From a checkpoint of a small transformer trained on Wikipedia: untied embeddings.
Each number is 500 + 40 x the weight over its row's rms, rounded and kept within 0 to 999. Layers, rows and columns count from 0. Numbers have three digits each. The size before them is the row's rms in percent of the matrix's.

# q: layer 6 attention query, 192x192, rms 0.182, rows 91-107, columns 0-191
# k: layer 6 attention key, 192x192, rms 0.182, rows 91-106, columns 0-191
q91 087:567395519498519427499492525488421401455502515447457494460433475536447462474505538443456506460489480476495492506485491477488457517517527495523483456473416490499534464500450528543501488468529405479545550489567555526539489536481428490555522438502460513489501556462470548518546451476491526458576511491460483503628506516509493518550531555586525449445446516552601479524443509472462531519491482509547541490446546475550443496533514481505484596562528531544509575482491510532481429508522495435497536508549584522536513532499511569491507459436546452504470489541528467496518490477546472514
k91 088:530529525589544575533513451484454548568569539523552430486495482492445444559504489587521547550545472462503540514556428516488460442534479505453573506500515533438504542524546518438479441411453493481504532532541569479503550493453501574527492508558558459530540498444508473447542420468482413501448496457545477580494459570583532586488518470516535531589455514514518508506544526477459500514552482480527481483531463529424491485452472505551464433513441529513451469498541509471439498465491570518454544500513469496509477497470503456532496503517533453456519484494513458501512569456499475501
q92 078:566526539559525553487495555410438449456537528465516537482524503484463434534463446445514527514521479536467503545535483470504524500432521483579549576508526492518480512445551481553461500469495548527558485545475527582534466425591513557452443480542474461506507497543496543535474505499496554520523494478444554463529494498495500476480496493490619528529418500622542498434525479537467493507520541579477473504443500487527471521502502488450426467451513440532462477454579544547460500457495520484481533475467478469467374456481452489429476521449571503457475504510505526473536519509542527484
k92 081:510454495492513467543499455477472465503543494538521509506455521574468552464486533487438503528522540469482454507560563549537485424449465484495466478540447556560509474484474493505467464509461551465497514486509459500451496491433467573483538535510513520434473508503466471520522528530536474573506545587539458505517526447495547494485471499477396438526588516433553472510502546534551506467483395475485436477500467567544537460496519476483499471527532522555509494427476417379497490464546478511567474551547474570457558575443447525499539554436524480458539518463481504587536491505422500503
q93 085:543518446445491502527482463466445544485463481454487547503528481506563557508482545589494506493474489532540588493540460492443490534507450492469457414483511615543445444507466532399502487488553457501520468504465482512513534557479502532531434522465482504512493491441424572491541479476474508480494533596564490480467466414485523556472471491489448513511539499483497468459530465500493526465418592464473483520506468548516532464451526527534420507517438454468537439451564490487485546468492423509518570533528530467527541463576490548539551522504521440462475498450561574541507412492489485511
k93 089:472503501473492470479511552514505508528513542508547415523445499458529455502476422436468587488521531503450435485458615519501524464533456534505470503536450492467470521553568521569489499500560471454491508570529517524457505464536433540419548474458455516484540456502498524533594513466503463542496464467425505480524506492510541447527533621524524476594429481558504494504513521500533412482542487455493465497511538490402470568521521453522489562511486544487512502522481566481506542531534500498477488473459495496552452464525465539495486481539422509501573459519490407553546498574487428465
q94 091:533481446555464587481441479510502491496410503574490428460545509542517551529493508469520532588516544561574433487541522533558465516486469481438522490484480473444479550453475496517561455481489491549435461486461427474494564474452575508490511539458517496516477559543496525419517531558436575476486569480497529458417470421415503475472520543497534529486521465492539495519480429531461534560550431518457426434517464548489463502510545503520525509494539474452555474470461497464469524517537494486475541533508495502579527458551438503446460495453538519495487522501491425467514513489518598529
k94 091:423449572456492487536606462504503485441492460413529561528471505464583446421570488472503470447482432461417490442520541539491490490469477480476482496505526551555488517530531440479588557533444530500431486522526415481518495540576491498479413516507521494557482415490499505529489584522454455500483494546473468549545503538541490482568542515510475472456502477474465477490543498484524476476434602466477593502502496476499539459514493412454471488493520535438503504518510471520477553498525571580461498475464538522431467475493522450549521527493492569515459472528514546537524519487520487464
q95 080:515527509521517498528503578507461461548508527554430517506495545441564466429499490500496516465504508502498409495522475513508475454527462501510457515482507418527495444538525506528499556526462545527469541458496574523434488474505556455437527512482464486489543522450531534474491514414464469498468472514433492519538482489534579584500514472494512466508562493523582478516426575534514514484440468527523430528597486497526481559489575461519536442506602506519395467434491493473485503527531508511529504499459563493514486474500561509507519537441506524571502517600483596538601531566509551449
k95 089:483497447493449470451457502490509539473451511499527486478529505532451526511476532457499457544539464500548506531430490495459502578480433537563492460473493498489497559468516492500603486447527539450489496488546445534539467456451417526499475494569492536460518585493521482534472432543560528577517487545500479573468463561484450495502496520529524510518457454419448561532600406482526482505585468531490458392436483494501485464457494545470442489538453520463462585532499483487459447468408505470518507508469460488531513468540486485516499441496523484445465522463481418404454499461455523525
q96 142:523512516551549466516522479510478444490484446562429591469506488533507471531471543479531491556579512518470459486428580444527512541520475530542517520520439526485566499519543491430522525474545545512518525466553512429504458463582549502514511458592503511536446440508451494466544503413512423607488527450485486499497552537504538543499463562483541453514448474491519540455497476566457510468533508480491498477569528465471471502481458460451496457524464494446425516509541528535424571467467522414463497468500480521532483482413476449591421480499474506560530534524472487501503498415546480499
k96 107:505464424507506536473492496563505487456549528489517553458478399507592507521466456531592495514538489531516522503516497473546485563507509472517476478512439490444538516495463527418560502515529460484546460572489526470458528478532462564532611569553494507495486442518436508466567500417511451491504482508543503526512559513487568482464485529510482455540471528489510483477454493476474522486497481456587421451478518424532495461484507440495553449475433565496504419497524545522473551477483413420464492483446436563502467521407499458539463425489511527579507542448488520522557484533514497501
q97 112:474530532490466473458436464566492522462519425494528453498484445443427536515514461438484571429484498483446515507455444564585532551498501466491495494482524609520495555523483488503492508562536447517475447516465525557458496487546346469517487494510509492499469423489497537531517494451532500524434522552579497536511483534530478476467520572515474519468474576471483455516533444456531467509466473495548540482524474530581514474504536526533450507435553541494557457501554502448502552543543463446441467585417519518453475574478510447488518559532453539501526467488516471505505510590502495496
k97 116:499418514501490464490491480538512511457452500508468503464518528482508490448479528488539486549544547482488528468560507395547451492545446537495457449417450560469494589533594484448490495503518502486524503499488430401445514479511432554537558484488476461572594426527437479529491540464507452453515500508531494533491589562440503550478520536557549543505513551462534556493462519480500471486509507451524477475456488469497579497442485517540441530546454562431520486478524591560394497488442464477477532490461541419511509532482477498529448422480505467541500499490523534501485461507542527525
q98 103:442460500473451526479524475516435439470509513500548436545474492487427495486465547473456528508504502513534446519482496509456565481432535483432538472475477418478510476467479514464500456463554541554416469513503469490515503526419550476518474465466439450504530567429509468494472534554444556435455541529466522535451519511474486419519526465501541508442513460555476558537512506467482502484539455483468562499461483529475500511534525590529545510489519496628584512478459454554495485538556531566522544510515515521501426580500497526449549477429461554472473515497429539543529525576467481409
k98 087:475451541517546483430552492503513502508517440508592375508542527494430467502468599547498536529474463511459510558518486491470450422524510469490498531556520448477524487461442445467470434495438487444461484471471469516510538461535513457485521478516519498557514564492467509576427558454508547560492500611498458498537496479469423488448523505443485474473479524452525449511452536519465468535532474510474498547419517534503477530462507567471527436450521477436525551438494396469594458460523525469487566428493498540513466577509528469494527542509555504466493468507551487501514516540530491535
q99 081:552497482538569508500557525435530540523462466501405566527496499539513410461458453485478507505542560498494501449511516449522431546538424605577441525561497542534502540504506505494544524570475484486469518473494574465477540553574494495455482480465531437543481532556483557465505459481502418538513490458493476542540488536439520568476562561565530487508435523543554468497517543579483504496481600513481480512542483505502463497479512527498421489541518528421443507489543563417459471511471508528508494416528467491456494491533518502542475508532515421490494495587499469514446525455489506550
k99 071:527576577494560540510504580464457515469510531524462538496443463452509512453514438513494520502477503479493510485473488427500490499530506541411456503496558554513374470538464589520496501520503534467521511483505480549542505566551574466472519476506590494494520497521515530465523441500445440504503477503563509522506467537601470557543396527465512474546490492529558533439555480510462531499527512581560510523510512460493490461496472424493478523456562470494456493522513549536500461513523459521521477442536477472512469367481565528534533477517520535641512482486503534484434522458481506480
q100 100:490487511456504442453492456526505490535479462467529496532612524472452545546575532434488532515455470472469472464470494466475589430482528462489546492499478433474529515549523489479527562493509497534446487473446397451503464414504465440467510535497484476554509528465519461538462538503448543516446443485465549470408442523452521428538466451448507499484464566497398520565593447450518491501539445471477515499476464495515557516533485459505539459481502548513519550477495474550480517497485591546486541499492551473523472505479530399540428552452554547532527460494433462539521498535516480482
k100 088:476549530454466539548586531527487532540458447427423478484521625447490471551603444435490466434508486550459478490503515529479472510480438514500547442479558449522522541455539500505509603553443560527397464525486445509469520518509455509513382493449550502499503564499497530515524545548502476482507461485508566488503532502529498469452498536506464536486450473554494481530575489447539452475437526477535506487525492502499477485463522539484521554514558462484503512459524492542522480432473465553484532537469552440549470467554593529473520538479473516452453465478530512427505516542504561473
q101 083:539546491527522520488472474473493507585477552516539478564450529540514468501474507495437467488487509489444486454498532480499555557420529519467580490521488442437495489447500514526577489397474530518394503404509517450485411457513510467480485438552533466438490517533555462566510549483499470477452492472432569508469513513462488433519480457460532477502481534606526587508549521554484464504516514522496393461502550477489401467464560476498471464578528511553548504461501481553477474562459535455504555524528434492487510433492512514470452537577545482532503524487453501499509524501477511478
k101 083:515508536400500502461494472446504450471528523519469451490632551512432522531515495482456475491556439434479445511469460526524574522539490492487485535535505493484470506549511478544455491521516504454467462519489462519522427508469514517435460460499467530537517517402505509511500572565531514470488578451503499451533419496533438509542541465414443476477432497455455439573600480494500493545513499544422511480510411470443518510549445555469471451504514483557477509484467485523472468498564534521533485516495552532490499572547482456537519541437511544403509509541532507471444483512493440435
q102 090:497508420481494477472515520503453453558526463523464452526465498487527551522486502444434495501508428506507476373447481530459554432469482494487482532542585451483519511516534526458500551454474500538473522416499543414521480505493507451457527460467456437572510486433567480533522487534499542472437484550426534554447472525449480458532543463418529537454534481543426501597502538501506498489528489494498421498517473478509396503541479511520508434496542515493489581479484487561490471497547522555498528492440465457463531526447538410511502514523540555478489562459476490529561524559545510432
k102 081:534529540471469496497471546451457577490493507440549436470541565483470491559558479531489473456518508436557516516466480516486571565426483456571497501493489465550479491530540511566459532489542500559385503527496491543511412400458508485514485478530512482491546521526524477515518580524521548442514522512544577535479538480578530461545540526579487470519463463489487477482591440513533487494492478510505524525546472543494504465418489591494505512512454398547515484514459500515500429495394527499537545526545511441500451523551503510464507577507524532446419471519508517463545554461523491502
q103 072:494564524494461499537476478495492517501517557475458615438445517465570487558538493490482498446503504491518529521430499531532479529504560493573493470533489513538494492600506520534476482450536461491487622511488551529537503503504494503577553454491538504540538451458513483457503536455541419504558476496496425540539455473479477528544542505534526501529592472467505512500444450507501559498435529505447575447494508546456483576512450468522498550397452463452456437486523485463520542507450487564447457546428461536586412436517505528478475467512426511522467502518512464475511560480494539485
k103 074:547523480650516464578503516540552492515491482627478474528456369521468508438507509498510513495487538493539543466556505516495475534469394512486449509479547535541517477490508573553556538501542528542584478456468454482511525536483473527525494474491421590471471458517481553509492476515490559515522521502513475465460495521545564495473458519484499470499490479480539455426547521446454552433496465488530451499531523486545417521489490437512450529529482566525518486508475546506539522516475419377506493465484490474447552542463480479566459526521555473505555527445476503524485453499482482514
q104 074:519476434495518499509516550469470440499506497465497471493509532480529493524507522459444497507534535509420491516508520507498554476473558471444464506550503414417469480419485466568524420515496474461466388513561536498549451559529549448526476450527464504507440465481503439476473480502492525470507483510466511490551561485542512497490446491438529453535424503513472503586541462521473507526536484475453419536482502446487480474530467465496506449484584471580505565518504517520468388506522500459476533514441471418482477563399564493485569510491601500453455509484472581452435516544490525460
k104 086:444504511422539540462499474458537468530570570469596491546504548532503516487487584530536526543477497547511504552487490472508497472520529461475474504518553431491513521489528492406546534491430482467542534543491488540488438434530502466454576559522529567506453485522535437470437549523562544481507435581498507514457471476491469471487532434434472545506582453439506525474462552507500491445461463533527556515416447548534508459523512529523484506552427449518506492405466469537540533523523603452557485470505467557478517495531542504483559505512497544536516450555571474518563504462506511472
q105 078:412441492474430518498508464496562485443497467504479530482476423543459477559586461505624507544572533495482442514523493489509466419512512533560513478551509576616559502527521508477490479531541470479500506575528519477501517491519537543493509481509489529496454509547505538452480488493510435569511521446519506508567483463445475520539580481525520435545518534486491450450466513467494589526461510496525558419446538532514509523438458534490506515444434481480481537567567522444516544500517479497493494522499501569551543476562454479579423443560471503484535438471466468484433513517545463497
k105 079:488570494526457493450512517501508562473566446435485514554489449503530554497466535529485503484514447528544625472562483498495472504486553436453502470493529528569494515483473523482504519522501524563499454512536527530557539597505544511544521529465585495465494528534444474479438511515436541465486485444522501493452519508523508509459469579538495482546498500512517518464515555540529531491470590504483485477528482461519491514482516404483533505463483502484424452542468553440587502519435571522572463453504492400426542429463461533564516547527475485581500534503538518611557524495512568489
q106 086:535480539507518430496534509482484403500528519457453447547511552494539453560508486473496464515485494498439515493469472506476592509544537562506463494534563416486495497513518505544504563542452488512522533540562509524534439539488540513464493506474484440534456504492488507486543461535528595557456436460459523509478481596561497464517529432446456473549483482543436445505525572562621509509449509512550496478420501439478470526535481467512479544448496475489434534404458504531550511479427500503542448519428515471453524490493562476486473491498464522488559543429523534420528531547527502429
k106 081:546501463550521473481494514536448490531505539517582464493498444519487490529517465474528513536481537542515485457513529522473467521462472469539485489444514481504481520480457510505511479504509478499466441491543549437486486502436445452531477521530522631378463568481524547520425538459476505422556438505583462556573499513538537490531560489551424469539585438448582547511517425415471509550517460533524557477494446450529486498473480503430548446529529530559591542462480535538500506557494450453475600496499491500517496473495521537481496481499504445445414482509492482490481446484469524478
q107 082:415511478533450498491510520555513567498532513516503536534453433575562503497470396533559464521452556528476459448554507506462547488507382496447498501507476565512514529531439520523536499594465507458478528513478587585458474499509471538485485513448422543532529464537537496500522423453489464521512468460550472594591522474545535507466482468524504566481556539403463488469489543420534520453491493503514486521474479459543528524507526530485461515472447495564526522579532569502521519596509472517473449517552486530456514517518493533457480477478455469464451451470457522522532548500492560495